python train.py --activation="swiglu" --norm="rmsnorm" --norm_eps=1e-05 --qk_norm=false --tie_embeddings=false --init_std_qkv=0.0304 --lr=0.006 --weight_decay=0.05 --batch_tokens=32768 --doc_mask=true
Each number is 128 + 32 x the weight over its row's rms, rounded and kept within 0 to 255. Layers, rows and columns count from 0. Numbers have three digits each. The size before them is the row's rms in percent of the matrix's.

# layer 7 MLP down, 160x448, rms 0.174, rows 136-159, columns 112-223
095:150108084096123137098131144115144144151139115159116097158121131144124098106102131156105144137104087061155059146109135137092118142115149119124133062149162134144180155145092106150096126116094127143097160128130117074036170136124145160183160171164177139153200126157097085107120150138117106116117133093159065135115196121072074116099132106058
100:095137143100198080078134125185111064187143135057143124181136132087123194095122095148145140071103129161089113159088111133120115116109119140206117121136135082159136087120119214120088099053184122156126162079178157110127124129080139120084115162097138118118138094171122147093120182075084153121193150083139156137163146051064150114125128112101
092:080139087221085158160131150124125165150165169120118138137178129172192137118120112118109149126150130144110140176187147196163161157143095121171093132142097171164144156133126093127224180163116129075162110066139165126137156107147084140143148133133159149172104127123113168135113088139097170070088137179114160174130122147149074152124099163085
097:159160100162104085107124087172166156108120198082098141136126110129077134135172076151109159094107121135174107131100115122120120086132094076109140085170095095116088185053131173143132157141104120120151086165080177169117103117021105161160106124125157131107132119143131088156167135099117120143165122116109129099175084143119134100170095105143
100:137141102064065087125122094137118162089169189144145134108116142145194179129121127187175136141075159137115108078078121154156119151117116100138156125089098138092207107080072110101122150150159136090159096143124179139137127155156106160103093117120209110147127143151073131186125114141101161155168103123062108145076112162222121145201123166104
091:108164144070115143166139148108151145153178143119137108137132127126164075150114100086136113156155065135107083137148096136123153098086134146143129139151181125159129173128138117134097122139190143123135093197138108152101141074142111132116121068173117035146152133086046118118093143159089173089196137123138108081053131151086154142158130158125
097:112163126108118143132128052185127152125109155131091143110075174196128189082077171151111115129120133102077120176094120141117148138145124126130154152172107167172156110160159113093110162098119187116132148179086133104142074114111135170110113172109131109110137154102136048100122143073134111168114136138155171063150163104129166140133129148107
088:088088136131129163158168144140119100139193095110111146126095142154105087107147073101107105117129099196087136185121158198080116151174115106199131218096096126111159096185085092123143115119133140127109091126144134119132216128149090122072182131143073093093093148120163156050148124155117127138115177134096103195179086132144121121145113116107
103:107083053174085190097152138040143135108117122078112162105156198113114174142116129153106093146153140180137149136134204105167200156112146103160106111143120124157070114163145112117144150127120156180179051151149158067103070098093127120073158105163121137113160117159110126155179071102057133088124153120076105142247117121131107140180128086023
102:084062086194150122210111151053123170151160104159063115095166112098143140056193098092094157130117120083138108135097116132133137175113124191069137135155078124126198160117164099148194092182100101182085134101135152173099138130147149099123139121104116120122125114085111142150157112117144147120082124084101100158143140118133133077105129114189
094:118119155117130157108104101173194094132103084070116119109200164123120142090099146087126082118105086085155133100101080145181120173136105168092132153151119167147166124081079069034103111064111077123130120136119092091171105082149147146075121126151109152051154129112118073087132179161133102114179115128113138155117112066125147139121072147118
100:162119058228138111112134164161141131160171127158088160139161154117128088146142106149174147099143139118140176146146101170160114142103163085073070154132130148187113166078125132151129103072122080073194137104126111163162145158170110149113113126104119104150115157113095184128164140188163172056151152168077139121087145078182168138157130141119
100:186050151149072107126119134109083130126164130157147183124118095119090106150124110137111145144116091101154105078172113121095150160119094112134114138185104113119053100220146159088155104092092140148114116139111141189145124136141191175098118058128126142081177094115073156132125206165128156117073119126103099106188169100138178053150164151127
105:159130148156140113149188115105140158111131116126139174134142180177168140131086114081169199160141084159173194131139126105123158086114169181138089100114081160106123095116118080156144088209138170156102078135118141149152146115141127172114126191140202197116170091121133116095123161148181145098139126149102143167163129128118079117096140110085
100:110145137161107196073112195168143098147108153144102075105081167152060171180128157174121128132129138136191140091184145103123172155163142122173126142142127107037115099114140103078079119103107114142177123139088127150145127119049108178146167096173065112142095109145110166079135136122178173081186142102087155100091101121134195146121094225096
107:131142159122108104168180087162137096103095118095070193148188161140093185137132144103075135104089154157149152103176178124103112147127129130117146145193189090154153099097147110110134143165084109057134080100129163156140148124078177084112117101153158153151181131137083114130153131106058171106056064086100094104082172102104153118087187111114
106:101123078102138087141151098135120130148090156113196179109103126103155131144075092124180082134133132150099211190151174118147141160104108140102098104101163130118081143163125158169088123150133089123091164103154096152107130207091159129125113141092151119160139137069161100168123077133138124141121159109135140089093112136120168105149125116138
094:166097092144074148150091081108116106123108121150206135090138133126171124133165115140095107123142086125179167116124130136147155190158175146121131164125176161182107154066139102112132148124157144176134109139111133125127127113118160101101117034096124095123144084101149169105092137134130118113102125131142138128167133132092060101113129112119
103:086108073147096143090125115168143121087047136120168182092077162143070152111127137174128138113154155117094145121090144154105120100132130112120132104127130120137096089130141119111091087144152139093109138120133173129140086104135119142203124076145150178126205086097144165130179113141144113162141106167142046178084121149078139214155114101136
096:132054133165164175165072117076138121082102122160131198118120112109078106127088132115110195160101101126094143180071133173104119175152156131194112140125136125126149150127136164155129131110109159156156109131147107147134130137134049117133139137139134165138089165142107145112148130141116118124127121162163108110088105132092121060132102125096
102:155107200137183116160124086176117120143127091143172139128125059080109202066094124168148137136087096100061098114156161161135106125119177041184102092153142088111100124041138145103108132080200043054147133114144154092127085104135072134082190116182149117084114132060141134101122186068065110123131189130157161102176070125143179106176122158158
101:137160131090112096149197068130134091147167112117110160102109121108094073092108105109105110086135143119131139143081083141146127069118143167058081112125103141063130094100117096086172129147092072146164128156132156193125055092136129155093160156176162118128135137115124137183153147109144152107126112183113095116142134108136127096131160149115
097:084111129126148115095116094112104098128117160117125165173133105148083121154144142146091118152177178163156084168164135118114086157081128131121133154108120160150071165109118191178122088146080118078179146146070112130111095120165101112138099167116152162166134109071142117100088097115091114137145073125089167120104095131152164098123148130173
098:232141162126091134165114116171120157092156150060140127083132065145151142134180120148122217121108130128118109120126100135085138127163151160052153156137169117168137103121106137171160157140108121100090102122074088091153172153100075132152164147141138161109187136150125065159108148117121132130112089170166131103106080088083079159104115143151